{
  "n_head": 6,
  "head_dim": 128,
  "norm": "layernorm",
  "norm_eps": 1e-05,
  "positions": "learned",
  "init": "normal",
  "lr": 0.00142,
  "beta1": 0.95,
  "lr_head": 0.00654,
  "doc_mask": true,
  "dataset": "wikipedia_en"
}
Each number is 128 + 32 x the weight over its row's rms, rounded and kept within 0 to 255. Layers, rows and columns count from 0. Numbers have three digits each. The size before them is the row's rms in percent of the matrix's.

# layer 4 MLP up, 3072x768, rms 0.0709, rows 2783-2889, columns 192-255
101:131112096138114134170144137185087084147198165121162115164156128101128110143160088135118103106143078156112172107133088118098140147107082062169116131109117100133171134101148083102113111192111109
103:177099144083140136120179132132127113119190138118103160139087087132089172150218148123098141133071118083175116110122143116091155150083138136129120180153171207096136119108100161070065079110168156
099:148110167121164139138103209144100130136101137132114099121126117123007146138169123151119141146087119113216170139118165136188100117115109135110123183114188103169165145166135085129091160150109095
102:125124140074097162167111155129126158165157118146132189120088149157123176119119107154109143109080122109161117145158146154155083115076095134077121149095113106103074095128165150143119129099073113
095:171127075102091126118169044143069100126086099174139153174114146147117120135127128114179091111164103136084186170171119129126170137208135099083159130050165115094111087095120109190117157121121160
100:117127087140121153113165114108128167095104128173197125129155170076115115167184139104087139106166122184122122142117187197153175170131092132104110127140097156038093186114109045136184103085150142
098:156149112161102159168103112143060155133101168148181190085128093100088123149108095120094130121144140108104146140100070109122116151180115123115117193101127135091126127130189140186089110124102062
097:110150122103160152169117156115182108137156145115114130140160133126140113186145111171091128129135128073100148142127134123145149166146167108135168112119160158139064156129127139199126146168114242
097:206109068134105137147128115109141150094141122131142106054160101142135153132130072130181128128182161080104123213098036133130106097145156176120133156152062109187131125163102092143094078124131125
103:135142117183168100123138125139136136140138159146085122165178168112127140138166121121132103077135132092112124129147123114135123099163109150105038130154119149052165099114106056102181157137114097
106:157168184144100177142126129106097112077102141123144130154171119184179069132131113164172181132181212101138158174118102160097124195096138112138167125156219078186102088080111085149113204104120169
101:112084130183174123061113141179034172141139184159152158092095106127123181121133161128176174164159118155112159168090111133159116131139163098089156125170143137113122110093122084135085124098114133
104:152116076109079160132199159113067133149137119106091106147076119117119125197158148140084113200079158108222146125147197147113096112093129149175110091116137147127100108120044127110056159182129159
099:124155154088113131126104140129146083171116087153138132176107149126114085088147149105121055070183079059153113147131124101184107101109202099106185079151172150140073142089133087127136124115129156
090:091122137153097092143093127120139103120147099165122175152079138126083094110043101184170091210165108099151090115120191170093121126127156126157162093133145098168148104090106097128098092090143150
100:096195165111090178119151102186120121096157171130108174107107132103125086101148141175134086133145187063139135148116150121111128129121134128127127098142172097144131112121177135123097149090174159
098:106155146107121086096138199133134115122168160099119109071138163101163170163143124127143079140175140150126113156095163141175132125120125087154191153120108161112151110110096103095141186175147123
102:096095091152149147075170120151106160172076136164170102083108171148142199127034139121129148109087137147135169154118134110121142144143051119128123117084185160121111152068128101078147145154108149
103:119138138107157097123104144122129168173080054118130151141120088082130078142132101111086153151059078111105102130123100097136117123129161150113144127048194139110163100184183117105163121142078115
104:093102104120149153075113093139138076092073103151139123125216110086104123121145175100123128145112123137164139097126094140129099118161152143174185127097103140097185123140132144181113041107174087
101:178157044089141192135092152158097102132141142107149133101153108144137148128106155100145132125132151143128080140133117102168228144114117139114134150127171151196151063115206131187135048131124167
142:103153119134137118104138195081115104126169097150108108130092105160158133158174139125167138086115183118130133137092094081139115070057150134139199161122121138112101208152130155031152133134078116
097:169129056132128115123079156115085112162141119096084113122106115085141133090102156180147114116102146075125137100156138139124124113125124112125139168137135137134079101187131124106156113095117160
104:122168146109169120115174120160117127170124099113135129128097139107155109114195120153121143141199083146110144174101093115131163111104111192136121104157110155117111109128094137088176090121138119
098:114085123132149081139136141171098173155091173149213130163160150142109122163111136110095106110127143107112122173094166073155129150147124097171136054213134152118139147115110153126076153142097174
093:128101124056047117128116142143135088153088124117133110149160100138098157107149195119135060164099162116101119182119103117141149150127150133193095131166188171082066138168117087121166176136154147
109:112161096167169151193090136118113149077126083154093178102127127056117202200125153174128042179168147166135172150140170117172085105105191108130064094224091164170209131149112124127080139096116071
104:099153120178137115119172113113157163134086146161169194114158120100098171119111128159090073144179140137143087160163098116155094124133175129199124134163106110184128173093126169158069076113058121
100:100138122075114170114082145117142148102151118084114138138181073072138125117149142108133151061062149107196084157102179107156147079141091119152086143156143108118133085092076118166124128137087148
097:055103097147122111076093150128125155137159144113153137127118185145090106159104152095142075097099127152145118125109075107149112133101109091166093135101129177088143122171076084096122111089117147
096:045162104084141119200134135194104089103124114075087134078098202141114091138058063120155172120144131099168127126112095075116163065154111114178124123142151128157141140110118086148105085145120125
103:173176110149168140107101078142173130117064169107147069129089143196052111109076154130148127173128032135106128119142154114141030120063179110075066088138155207106120219118129137163043140132146139
097:099218063182160167145044144174137111125146088106129121153108106161151155135135174137115184126081143142089106096131153125107095160100203164140080075107130148168150145116089125124099139076102106
106:142073139143132158123144146151140142168095102091117153080175146030179124163163125117144154135198203143166105124106091093126156116108175103131155036102124137193159096146078160125187138115115115
093:130095179148128187112124086100133056126163179084133037098091091130094090176145144142117158127128077151138090210174152074129158108102136177154108112094132067145134120083066169122128099092142177
098:121159138089070115148107090120069108115143121130129146127090152077152113126166150141155151181038139074117151123069164072108117116142076130176224085075103151127193129136122130074143116142142124
099:107164155141124139150139152180138138154139140174096120072137119114097116117103122153119173112205147117112100090101165151165149142143148147203136126127150140109123085106154116123086124157114183
097:096145171105155123148130168107206068135164171142098164076104126153116110130126171131096085091136130101117092103185178113114182102129163123141149085113115130149170196126145073115147052139134143
100:107124102114140105151188081108078127121143110180133133103152167112095115104084121127198076145161159183091123151183151139142092138160136111137194104150145075160125142069085121167111140127142117
110:135131106141088095156056122163099177169138095167092095163120140099106077079174079156165116104154146102193113133128216101087145113118137034104145135183116120169118147141085118106143136113170154
102:158182143149109085170164092110137131102093131229086115133082198171066116197118157164082105129146141141150069143125055139114147101135182103128154153142149134106123154120174142170093113144144136
097:047178102115126158083089143142166175093098131112065162149128150165099122085124110112176055131131135128180163092156091100144101158075090122088122090150074102153200128070148133149147123182071079
095:132118142148138165077120102204110132151161084139130101064146135095186147135177164148108086096172128131152096117152093156101126140107128118174111155113135101153131101145167099117185106141129100
100:087126127154099143124114042154083172184110114107107071146103099110103182092172151114126137085119090075143139142115057080097090116116129118093126137139117080108103140117129107018137140122133135
105:189121078134110149095128110148176105173115131151129214140093084104129159086129121073159171163110184133132088143115084108125099127166151139157141116100091161104140151083135214120106129151143151
098:157143147119174150136147170130139142133185114189075133114154189171152098132095090138110121103108080101040159073143071122081166108170116119146107091081145145091103136128160058173036149120211136
099:114168160137101149118111126091140165080100160095136129158124091114137082173120080122165155149121105124120102165087154144143122130118095127132133081165115114111152134151097115133103144134081082
103:088168145168134056124121138155095110093180129169196153079150153144084066096112087131184097130094116197055077120102118132118110122181130117105145120170141082111083110120117026133074105151100123
096:115018145114144142031118084070111104132115170074121090154104143067129203095165129142144092148124091065117111107155156143043134158118104103158131110092186116091195142148102133167133090208156135
102:146102097101074079163133234104117074129133093106118123110083165132141104190139086072103136119143136160139100118145132090132142106107121110134084154132058113148108090176142154146112117098084197
097:171153128132078185147137059159075143138113179101132083080119155116100161103140067149170085138042111106154091109113122135154099073139152073125148101099156135183133108132127080098159122111192160
098:205125107116159171150144166153097107136106126184108097083107126083152119152147133108136096140159107145124150142119130110139145065089093069122104178125134160071093138142113147097157156171130198
094:128139170112142116178139138136100070150146111135054184135111119182168154103146109137128098131099161104116110107149116150031156132101133151175108097161118045105058107105136097111075145147114125
098:143123132068174116173130075087165124115086151132050102116140162168146137173123195132129092119104106050171121158074050066090166182115126139085182066117117112076194118092118133142138092107123143
102:113153151163089123147132138122058152107092197076082086135175121141094165112081190131110090161097146102140165224095145078125158067091115177164139155175103156147150131125115121079103125132158180
101:132160161122154163111096145138112131089096153160051052073100094067100092125058107128211162168158148094084134087165100168108105154126165182154151134140086104119110167098097144140127162116153160
097:133112060097144104142154214070119122034083134119116092094114146082107133177121142111124110106105125154107096163147119051168124169166177129099127156114077073060073146127148101100084109126162099
109:160133082128106068140175060127153104176091146119085130096104128106126095170092123141161166117132077111142109120098125114223142155113198117143195111110137120036112059074097119024101170159139127
097:174123186162107118159198104114096191125128141139128124127155108127125157102093114111173151166142145156152086162102086167152153080093105109097117162134068149173068110144111095124136138118099130
096:165103129142153172105158093127082095099137154172083141136073064084152133102143145139099175124193085094113119121168114187124123094141078124107139120107149085146204179133071157079138126115154092
102:131114143198151191128074157101156155131135160158121111152094100083153064127145169095098108124112193087125175065094187149139176143144108133153136136144128108076117086103167130128166114137069133
122:131130115145087138118143132170122095087170113143116157131101133133111119094173123228118092085175137158125168125127108124126130126136097107152170101097095140095128160156054123150167119112162171
097:129149086193148115143158161144116212109091155106054112107137186233115140091148147168073121112163117158196060110114118111121065128093143113171156036181113120161057111172135151146134157071180112
096:085119100163160075087127102117123157128059162106144165107088117087172140159131123106096091139113127211115107111177160130137118146127078124094120116122158180101133130139082148121157140156107148
099:099103122132126175181114132121124115110090196174140151110100072096110129106145157145164157168142103113119137191135162241108127123088154134116145166154059101095158185080156129113071072110160121
105:137148094094140132178112059123115108102113135085153100157154147183156150106169162089125074139087100148144131167164142114121178116124078143146105085123136114156123084109163139109107145142095139
104:084119126125119124175177109132157099201087188102150116174159105124152148118106141091076134168142148184175107103122139150136090107129113137136110085136170148139125072105140081137147144161174139
100:172137138098121087133139141079103119086187083126135138100135160175149195140127137123102118113114129094122178187138066063139166090185121082116099139106150141099133214172082110156161056167123143
098:154119037114103141148125140142086137091124080119170124163162118137089116217143159151127089153110161110133078136112136133075141140148077146075163158186123106155176135142134122156134096125137152
090:149125102076108173090069092143102169131148089171137152146108115119134135132110159186141193184071117134048099105125153130138093147107100182115115146125120089144081108129122158098136090139113127
100:158115130106100131192153174107155101106161121183134159131134122152086093162114138121131092116168134158097123154190120157098111038149124143144109089131149119125132119130116151164099114139106116
100:127124088119164103108081116132156102162111146071120124141161098118100129164107115084128147129147088100184072064135131085107125130123123152143098152099196105129139179143131135139175134136115121
100:092133096149116131181121116062115147189113143102126137123088133141078189160105126177132120118137135135132143134110109147138112130107102134126110107153102115161099138101169124146181152104130112
104:155119076114105170145102197146120115122124111141088185064151105188149094167099116127126150122071085158097121164132063120111191073089047177126112166088186110136128085182108183166082133140127079
100:151118134105164145164184126104109129101115180111122091153082105149187146134126075178171142130197172107150123169146169111204109133116079127105087111199052141138108130204124111158112096123144134
106:139135088096183134138107100169134180102093103125060140128102168145135112124167144087141164165136163119089065194071089167073051074097159167114077130151193106138148112173178164141070157136130143
095:088142149111072164082130080049184180132106194083141059168130148187133119160092108138090140070209129164120113140146184164099134134044172121153140078144137115114132130146103155136115131152079107
096:110140190116130111103133127110145169123138097130094146146123066138089127126172072160095157178119089168098121124040108139108143104094123190102121119164086163134144149145128083124123095110146118
094:123129182162088109138137145118124152100131124156177149103133119180105096108151144110054176076155154132112143081236143121155106113115115102137126088136168165103187142111147118089125128104131114
099:123161147084128149146089147106092153133060137183073132104134135136087138080100140087171137185131123080112139137094144167149116156160123126210134092134107106177205100150103159178141134131162114
097:099105109149176140164135096126141085104122064130076161149129151222112095137141091104096120121161140081187050177104169086116145064128103100160139097185111165144152093051129197114187114157096075
099:168119142099172098093189148129120072124176131117197095169134101142117086129124109125092164165191148123159099152157181207123074143122119129112165156113157140108154166095111154112125134096113137
100:113110178154153074129130143101084150154180175151127120135101113091125126120153109125122098115146112082122113123117121132086120095146127145094157089140101065145111122105128034113164120108153147
102:130123183184094107135072155143112137214149105104130166093113104151160152116098142146129154167118126137141096115140155125097196148135093154129093121171133143190129108206118161120050148132109114
100:111151153180083035154083129157100176148151157111120124101080126138129118107082086160117116150172099103107120128158176165121133119143143109169159127162098129089134086117142150148154158169145154
096:076143188139131144113122048170129072187099157132101094090114121153117110099137141123138163100136103083142107059114165153123163074110156098073140128145152108115107144175111126181111209066108135
103:121138123143154153138195140126143110125170183158140133124114115111054132133117097147099151110135077135177098114129184093183120151093153103130103136144150096165152119073147097138086134153100144
096:116189107095105115116082122136157179100096069150115124157129146099105167138150107121128069198155148160172169157192095144125155107100142102100110154089157098134101144132084087100147105128166159
092:150094096066162121121187149142100077095166099140156139191116138135123129128098140137107124129101098142118105178132139160149162099133042121124084164142124129117108121158161136088142103095056166
103:131153065102121159084158167145160139142126121167136080147110133158081169105095093115070155185082166143084142106131128139104134156141140125127078081166149131138048124129126112203127110126098106
098:138087152087139117168128110111041078107117103082121122093146069118076105186133048111106072219168144158129087186117150181163196101181178091188164121138134150208131114098067112172097120129098052
099:128097165090146109172097086160071082130104144065131130099125182136060077134106058126128142130144111117102188135184105120142156132124149099162128132113200071136102143158101110151085168141142081
092:126168096054108117160069123179150122124172111103128149085135163122090118136138090063122083061113156131089172139147122116109147134088183074086137143163168152163087099139138095205116107183114107
092:093156132087130125101180111133127146128130152149105078072094175139099163112124120152138163086102139148175118147089120133106169120117129140151159101111176165172133147097067128130167144157204176
101:110135122119121099142135115105140168188098103081106136119109159199089153104132131090084114168129118147110102109093059146095010146149082129150119130158087160164115109132188122173127110115083121
102:120090086139114093173066168134076103088190118141095083155122152134151130077148077098128109158116161102189139152093159136115187163119180078142146143093148104115186062113104150132136117155111144
112:122118170112185119069113129101166159140090123095149195083086100152115132109157129114080062135151148157147157135143153129144175085124109120150216112133124137133092088122115127129174107137138114
103:164113158199102126148162078168119131139136168129107133163140159160097066158154148186171134073089078133129184130102173136107106134118079156154139151112113148106135147110120160121127102089133109
096:124157084134173127165136124123126164164101128197147089048152119139149069130149186156159095141129163085117146091115118127094141103152126127152146135162139096154102114095157140144120093119132135
103:118106162046156153126141127119131179123145102099098160120140159127118108082176157104101130181128070149162089120126149156060095114081135098149094211135105109115054174072135147082096182139125141
094:162160169193170117084147108155094125113143169132083145162143126145089114119082068124094105125153109096111152123098149096109089096170098137128107145152131115092159174122162102098094152141180129
098:105128135093098108136079115174128131136149073139138160143183140081123062100165134177119124199126091198127111146150126095088144154073134139120110098149111153177135164135091108092127169131107084
107:117116133123170085120126172133166142135116124065089121144171160125075099163160148186160086103136109126116179096144079122144125152115111133113132103160074144168112165118124111152074197119141135
117:125096113158102085137186114186099122129160086098182122119128087127166128101116117172128121120167094163140084100146141159093079109154145115096090102128113074085067147116139142102103138113104085
100:077114130119060157128102127171137135081114159128134184073124116105117139126172184124136136050146128091157127098104073112096167103180138081079139129137173139185156080174067124105088120136131085
100:144068103139080151107099154138146218165117115125083130110150154151146080143076119226112130118148092152086151181098178167110117100154094139138116180144114139172130060138148123097094038166098152
108:134140080115106093124157191147160058112123094153180159121187135118106148001159137071095066197094105151143080110141108171146169138112097253103194133112090069168094159109122143203157151124113187
# layer 4 MLP down (transposed), 3072x768, rms 0.0996, rows 2783-2889, columns 192-255
103:108132115117124141163166122064122109142164125141119174127087101055104088098135148140059152144117109124123097133163120094081157101137075161052116095150091100104081157125173164181211112086143179
100:083116104153173165124153130141147178132101091162167113117086159131148096079205133162113166128132078135160157204104153100151133114165094147113106157152139130103119122106110118178117126116110125
098:134123133104065125174140157169141136170119127090176176124143066111080104136126145133127166156113117107172067153078104127113139184189052129065098122107097101111123109058135084090160095184122156
097:136126185083168146114115120120141149132096112128144119143124093136129166070204159132110145177135153142179108123118083144089086139113119153088144150118090107138124131081120086178139108058152131
098:101109096151139118171135140112099134111163142138118122140148157075146160121065118093135152129093113106150075117113118207101126118148151161142131076118133106132186116166157092133139076126164152
104:104160137159139134073153107120147167135111107181137112142153126138148120146127112104091103111133105112153073175065100149153111115124137123104132135111156090126148192143116138141107078083112114
094:129126145096115104136087087106149096094131109118109124153076154180158102110146129154054064060125115147114161111171099100148167112093202106141134131110128162158117168137056140141115098135097149
100:166140123100166120110089169095082115141140161177198134159145128129127141182093173069128112156119149148140078142138086112174095130140107086090139163114116091117114165126116176103117132141122132
099:135141087122119106094144105108199097125116080141099108142099169106102088095156169117086095123121117101107168085145120107151125135135131186192064113129095136118085138148127169149128140064130135
105:144119091156080101106158142121182162157077064117189066150121090102126134147147152107116125130198154122137092114160120109176098186185137125065151122091106103120114106148140090231066155119199125
101:116137195082127144082090110084091109154123170091093151089139118153099136126173172153098094107117075130141134142093115129159140097147125072087109151128078126081117167118133083151125065169159182
105:142120134116109087135139156101137105138123107116129082109104128117102134114096110085104142080130131130055096152180130122111138064091156129135130205091145100113065101166166185161079101096127186
101:074165154141172127118125142119114124098055113158104150128094153091060165061167097140127103104161158117052069119177124165096182133112145119112094148105123119183159148117147076111146098112104132
094:123136085137137118158150131127083197162096165152092143181143154125128120178090140145144105094155183171165141125104173069141214128084144102188187116093131141071199122157092140117102112100072110
094:184074109089108164124172143091144133111151113115106085176169110157218139114189106209097149145116125147152120168194182120146121152154131152082097182122087132129158126177111167164162075089111135
101:102095138087126138058134154083124205104174142199136112143134131106157127118059151136113141112122135108162138169093192118089191080127139136127103063174125150127085053145110144072141126135094172
095:159157109138141134061166119138129124171089142132121162113133110130127106144129132067132146124184087135117170132136087098119111106125111151123101186085143120143184079088000129100132091062154147
102:207072102178112108211100142112163123102100164115151086164144198175119145112132152118133118133130147122122118086116092049155151173105170157101078093176160115078159132117078143133096111131084119
106:128094123105100111158111155180121151098157133209135120171130111169142161110097108149063140116170110090178127117109152137192094154153174151145077129167147116133088136118103069225045152101158075
107:142097144104104069145149159134178096140141088115137167074139128119096122147184171111078120122133182115079091120156135117158111118166135143101139175185178100094085080113170060135167097098092110
096:146080205147122091164153100144181136128150116123094139156169143124131106135176085154184209182140120144117136097154078140046095073089146101114134156117136092121134157135076148180093144153133127
143:104081144079111183102221150154095089156110093173132131170137156145162138131133061116155159081120150175142114098074125100115088117161149083088136099178164160114090134140114110149121156080121107
097:142121164167167164162153216142152127169097115108147155183165102255188093137156136180029136119124130100111141165131121161114158131143143105141120108134054109148138132058155114180129197111165139
107:112084154112120156094137155113125122093098129118059142117115114171114065115132080091117144106165177134130132078077141126086126096124136131109149117195067152142113107153118102120089166047156113
099:125117173109130131143205119053194073071127140104141107103145157128097155140139071141103181113125143156138147168155155146144123111154081096135144106103102131106118104086105108141136081155142126
096:126161138145070070161129110094139073132154057173136137114174060084106141167114090129158183124100135087097116147157103170131122160126137207078135108117125096087141129089102141121101178099133119
103:146170097166127097125080092086116106158142107145117113106049084104108109164190163166076134139095123052126182153133135114131143128137102172107128158102127201032110194181133152153086114115153186
098:132159094084158108138149069090116109105159161111126114095135142167141084072133125126134186093088142170124156092170149083100070079131210106109146087099127092088111130112136166067119088198196110
096:110146093058187117129118131148120091191131119119058133158112104131119064147136108102124101249121119200099119167162167183106154168128102072097092164127161138102086154150115173127130129119130111
099:090142135119078169170109158113117110139175135109090129124124121122168115131092140164147161127145093127111144135124120140135102132140114143107122111110128099129089154159151102188090153137126169
102:135084145243105191116136127122106122064167104148139073150098130178099133163142103127124141134127105137084122101185066111116141105157163109120095082168156112107082113168147187081067106083165211
100:044118111144113153117107112099160164107111180147146091120092161134062107095174100079082139085147144163102128143140096098147073134135091128152091134124090152129090111092112114074103143080146169
098:119135104129102179144151127142118131161088132126109164110124100081130099117173152112161138108133151104151108129050081148113189078157148088183167139187050112107150183134205158103157139115135117
104:139218093097138110173163084106172148158125089094148140117129057160162132119121125144176159098087128164132226116181201158140093158148148144179122126126176137043082127090153105180142168165108083
095:200142109158119121113133118154174156107085157118125174131116116191162153127114071157129150127177099133183122133159079080138058135140147080147163175092169141127170141121160127101148149164172177
097:152176077114081139171133127105100168206088163181154118095137128127128135145091087082095110068108136178174108135190119102145146071126120162141092168117087168160136150142135130172128117184122167
099:090093159148182102146042161148085183127158140095141187136168071101184092085093114120112111171077148104119132133169116101119073120103135132147129241121111131146152128111104161160156160129102127
099:124062169155072137132177129115153132113138110113103131065165146082153148112089104126152201109120123104141136131096171095125114097114110105163110106111154120102116114183140127212153134114114114
097:156146109061171163162108106167105127139088153112097051112127178116188130151110097105111126105127104144124157193103165102148146141121099053099127111116181109135087101073166112177153111127043135
107:101134133102137061151190071086088119124113107178121077150118096125098126160104123191108098122148150129152189145102150108134115102069157098145099123067090168163104136156135052138096036070150142
101:104116103100172109059133087149116071103072150144131088113139097104150072113101143121131142175105174143133147130098108138193101154147079100120141139146081137096143118153143100142143172132119101
093:114117123154077079156160114141112085182132095065085115140152156158092122110133211171094137167132123143123088098126199182153153103123155095097097154112128119113113107144117187156146174117120105
098:129119073108105161153134102148162127153132147168102133066130130138140216074181148096119133139132063101126173196199120121170098150106143125052144152116134154080107108150138162080123093138130146
099:088091124140142163132214173106162115099186087069134098095166139186162163093082121161087167131164107125092185118165170107158121141127162104144135119147190190119081142139096113155150093114107108
104:115106133096099116168098139115203119192133087132086124133168160151118118126117067149108114085114125127122155084141158073140128123119128152104089185092123109100139200112152130118137102140145155
097:133131118151125122126156157132181081119111113081108123129086138110111161176155128117146103124171095129200122129119154115135175123131154061141106096163071094166132171141124132146160110143102073
095:133167170133105148107203118126167106090134081103104202155149113147164108152067144119124129096106076063113111138100144137133126165120148092096150081124110098057127123096148098092140131190140130
101:173131101075135160166092078187151077155100137157064139175153077105157176120096078173173155122143121096158109094158138191077149175131156086140135096141195174120161150089138184145124104171144098
091:117121161071161151186107128132196109127169122087110139177159092069079150173144076137131157082154117070100182159116102136082101171117102066080090125181144083133108051128051148111101154142096149
100:179179105196086190070114150178133087145146177188124161133082065126156115108193131100095083153141087136144120124140155103091109120137129096163181152135122157069178123176091129098140135142120095
099:105124102037111168132088070135109123210118165119032181174159178129118090135107086179078143091153123160175125088206113127136185100133079182178091094087112149123065210133157122093132103125128126
096:126102134120109094091150158155164105125145147131155111132130150214147184110141199107091129142188120179100127205150117111176106124166136118092155120178149144141114131141108139143088138164161089
098:150119140127119157101104122143186196083118117143095135139154179156128121121132076066135081141082143100151180130107133168045120182208095090140154082144136096144144134148135163128155119180085176
103:075147112065124108152114134135124135188156112137134120099086142165178093149155146080128078133110094119114119104086127061118152089124170095152109107107134098116094148116127194107094108140135124
100:109066142065099113088123110179145170093082145107161142108145137116138087111100137185131129124120143146179140156172116137150115141157110099170150114106204148136114151185125141199122126133175081
095:117104094175133113107104139118119148138120091120156075087160125194166167084104146124097065144122203135083116133116138114086119136125112096131160181097151182113100092163117164142141140092151112
097:134092160139134096110164133138176116171139100087118132160102128109133113143086058143111107142084140101122107132113123147105117149131148126137129097096120124144170151083157153090212135148167104
098:089134139142112129132198199087170071118132134134134087170150078156147121173164122194125162126135115103109183121210101146064137168142109160073128141086135134121110140074105146141151137145160132
098:154152115101159148126102093088169110131147049102087089150145047115075181113144155155112156156113187118155123099145110192077143196125079152179160088120105073109116166109138109136118133113151161
100:168155104145094130145139150148112149112141125153123111138144077148111124151148130114081094119116164194119141119132155134160155117165155096162091172122121110124175111118130111109153118072106147
101:135131111116118152113099077175088120131143157113108108081109083087149130113070090096095117150151071150105157145146171083084087144085085071139115098101096189122128052134132130104154152107147129
127:177126145165138109135136143140164088140132107159171188136175189069130138066147106166208135121111131143140123123143098133136109109108121137136160142098122083108142130161143117176154155182130104
099:108114119079134125152160126082098162102126132176068129059121138133126100195129148034158133164123149099129128120191133100145102140168081136129149137137140183155146136077143132135126142069095145
093:121099167155119152132127109164117151071144146065109116099140091129150123128064095149083165123155194134105097096164130128135109186171164072084167150101144101144136106131149161223149120141137115
101:058157128170118117121205091126160105144103090139105135146136131124102119131097123169079141135133104119140053143124126135163158143125102144165110105168124131165145137130086132145122110069157107
100:141131112178161120153171075125114105148171121130136157128139129158110097154160077141098109172150090150070169115108083136075095044106125110116120076135172107095064161102095131118172107181126136
105:114093147105137110078172184156169140141160135116079098119145105115112039103162163185138120181125162130081178159079184158139143106102125162136142132099130150098133128152120182150130120125084194
102:205141161104109192140152163094087156123116157122164113073149149077198098095155087155138133104179107084049078141114097138149144114140152151097169099137133072184109130141193170128095139148172181
097:108179150095117138086116082163151155135162102142153131145094119146134133113152109141170117093152136098150106129106178146174128147154147108137109125141158122193124160120152144167126138157192087
092:105093182116089108177136142099187127101124093119160074149137126118189106116144079169118098188168112125195149123079102120119111141115160112118143125162108156181106098180093116152141122161090133
094:176130155146122100152140128089138153161154173068130123118162196049139091155108126110115081104165154146142122165094088157098112119133122105143136173124117097106193184095059123185110078115169185
102:124156085109134073117123149116179110108135056103097095122127082182129124154122143120120151138108109140090154144143157109100123103170120085173150139130130162119098197129151087151168134104124184
102:160172109095066132090104081116096134126151124123101100189112150124125069173135131133117116169072185135179071157161132126081073097110166121116111108171115130058067119190094103137125156126118115
102:109122112092089171104202097119087102155131175081106074160120169184128105119132123123100115112161111112109129060077132163153086112159150160137112139147107116169097130113106095104142138071139195
103:058085148114166112094105101121149183136129103132052166133111142071152142144108105069071107139124134137127135070153148049182105101080123175142070167121172143073133134088142027110119101161124119
102:138161127104148099160123134145149109069179123078096091179141095211147157108138161109099153100112141149206185119149118123140119139131132206188093137178072168133166132095183201130174112105137136
097:104102114120152130145154094150136132105138119105175230075136119057132130146110110121100119089154132160084079167083105144096122149166114083116187148121128093129151047102106119126172140206101103
095:159154146101124172156093117146154119120114062152091159143190105155164107154051161157088116166137086097108117112104122094129144172106124107161104192104092145151109138069144131097094137121129167
093:148143086129122192120131160114121133120127108102175114091128155086128108151072116138227173186113133147152109137134114107180118145182106100138115142116105117157174148163129160122129129164141133
094:105134124135080091071113160147185143177135113077147146091108123120128120121166095121135123158134129060108084123157116106133191151134135151143118166113150103134098130178128148094156183168133131
097:145097116140137128054076125096153095087109097151115136097176188127094145194099156159145127123132060079132122104142079103102173154155167105146102133129095152154161174112124123105163126107162147
099:167152086167189144164121109148124099160087122112099119143109106135128134074082092148158106123120098123097194146126169146181033152146132088098134058213073109151160048117137134149098181142115148
095:142131133119121157147092091089183136109124110125157165142078142095083125158139103069047125153094142104161105091171126066138130067138117124072116111143056099156131072157153123142040061133113131
104:213151128014120102142134158077181118117098130113106092139185099099156130210122136145120145123141171140152135144121148106124088104132149117120143096133098100177123150183140087104118143126123121
099:119160101104137105136195109142095150120126106120187196163104156138142153114092100131116133180102148105213067138104138129118102120093201135134114114114082148203097124131093112141087192096166121
095:140122131161167118142137173041157098112160067148133085161147117094097107174009136175101086086106151144157120138178134142053131184097123135164152095113078123135119073133097156112129099110096099
099:138165141163125111107172091164132114136149137099102109131140150147157066127131152166157128125134108163102198095128131077140113151147164121103070074145159136092151151109107126133136130111128150
094:136159135123117115077140123140148108114174188088126102156078128139073169122092129115144148072097138106136106108094148139170135142164140196141117122144113125159076111115100160147135106105129149
099:115094154110167165172145167130121108064114126148130123069101135175129085183077141126141123119154192132126211130105158165106162115137095149111150142128120142112197121105163100113118191130102129
100:084137121099161103133082139132096089086152087169168169147128149131132142150179078123094121103169145081108056144110148055097083090091118125086150175125085129201214121144151171087113096113135104
102:103146125175096097156152152112177104145067121208180197159099158102122135159143167167129143107096073141051081193166118120089150161159125169131132143232155151107131124159137136216089155058165101
099:133082158128159117107106175152134146122043138122132107140153132074199135192106081137116144175101168134129130120133051083150056150094122147118055114085109126143149062160124125153083130127096118
095:130166161137110129117109146137093155048141119136168113176101099158136138118108138160102149172145108104116096105080089165120117149205107147128102113149137000173132159094101123163164150068126101
097:128153109156085148133149169158151157114102146139113074155144106136057117084125227121153167121183101116086183140085122081138199137137144199126093139148142104167131107136135102140118121122157091
104:107116126151107092148128021175092156145125128082095101119135106101141122157055178157176125117139088106086182176162060120166116174137169108097146130150184087137109103089139130151059085087166118
108:167055127156159137159169113215153107098110155120143065104123106130143124134163081146076096091114124095119097053133150108160122128087105113148158123149106084046112162128064157088117173114142130
116:100126147115163096073139112136123172189157080172167133118115097143188124119137108142090177140144178121150086124167191081082186109119148163093116098130128102089135118125085085125167151165156100
102:088093110082132120157146146105161089119140110100157128133151176094104101105114093171186083119113099133122183046129156072139080103147125079134150127071146121118136080118141092103113092099113147
100:100149155144133092089156111148146150191172155139070124136119073121097139122087114107181124088158148148115125167107136128159079189143080116089139132121135101138121125139132126151120146118120159
104:199134102157130091103149144106121087083137120142160144132092099168123090067172115124152088189119146136100109115162080120068161132137108139106137151150202099144082137159178099142147156128176099
095:086167131046117137104134144131153124097169124146099202100134125116130180149201134140162162166078144082148159097163086121121138133132121200089091157137124127107104087158117114162153132108119158
099:118121129180089152142171090154155194128127144155151106105140113109125147000106076141107138115129127113093204162141161126161153128169085188141119163157107135132110113114194087094137131099157085
107:116148139076136131121131145158152176212119148108083168166137201120165152112077159132123148116122092144100158114169090142159126149137140153150097085085145138099165092158116154129076177085099120
119:081128142097137158135139081146120126125142084158165109111091145091130141129108102136147181152112108127099087118117169097162130109173115135142091104138184120155166081120192100067154116132101162
100:122114049112169191088126115111155146129123120091093118120098093112129102130096148167105109138123106063114168179097104111122121110119110081096077102137064112141122166117143157103147132091116152
100:154116152139143106099128206121123138105180110114141160130116070145153101148119141144172107149101163129105089093135183116138147120127097064097146154107134073111183169134145098181146080149126086
104:157071170084141134121095145113115129144130144126186090129089106123132134144111141127110110131101237119085127105147173106071122147070083113114146164085100138078134165182113154130140091168127111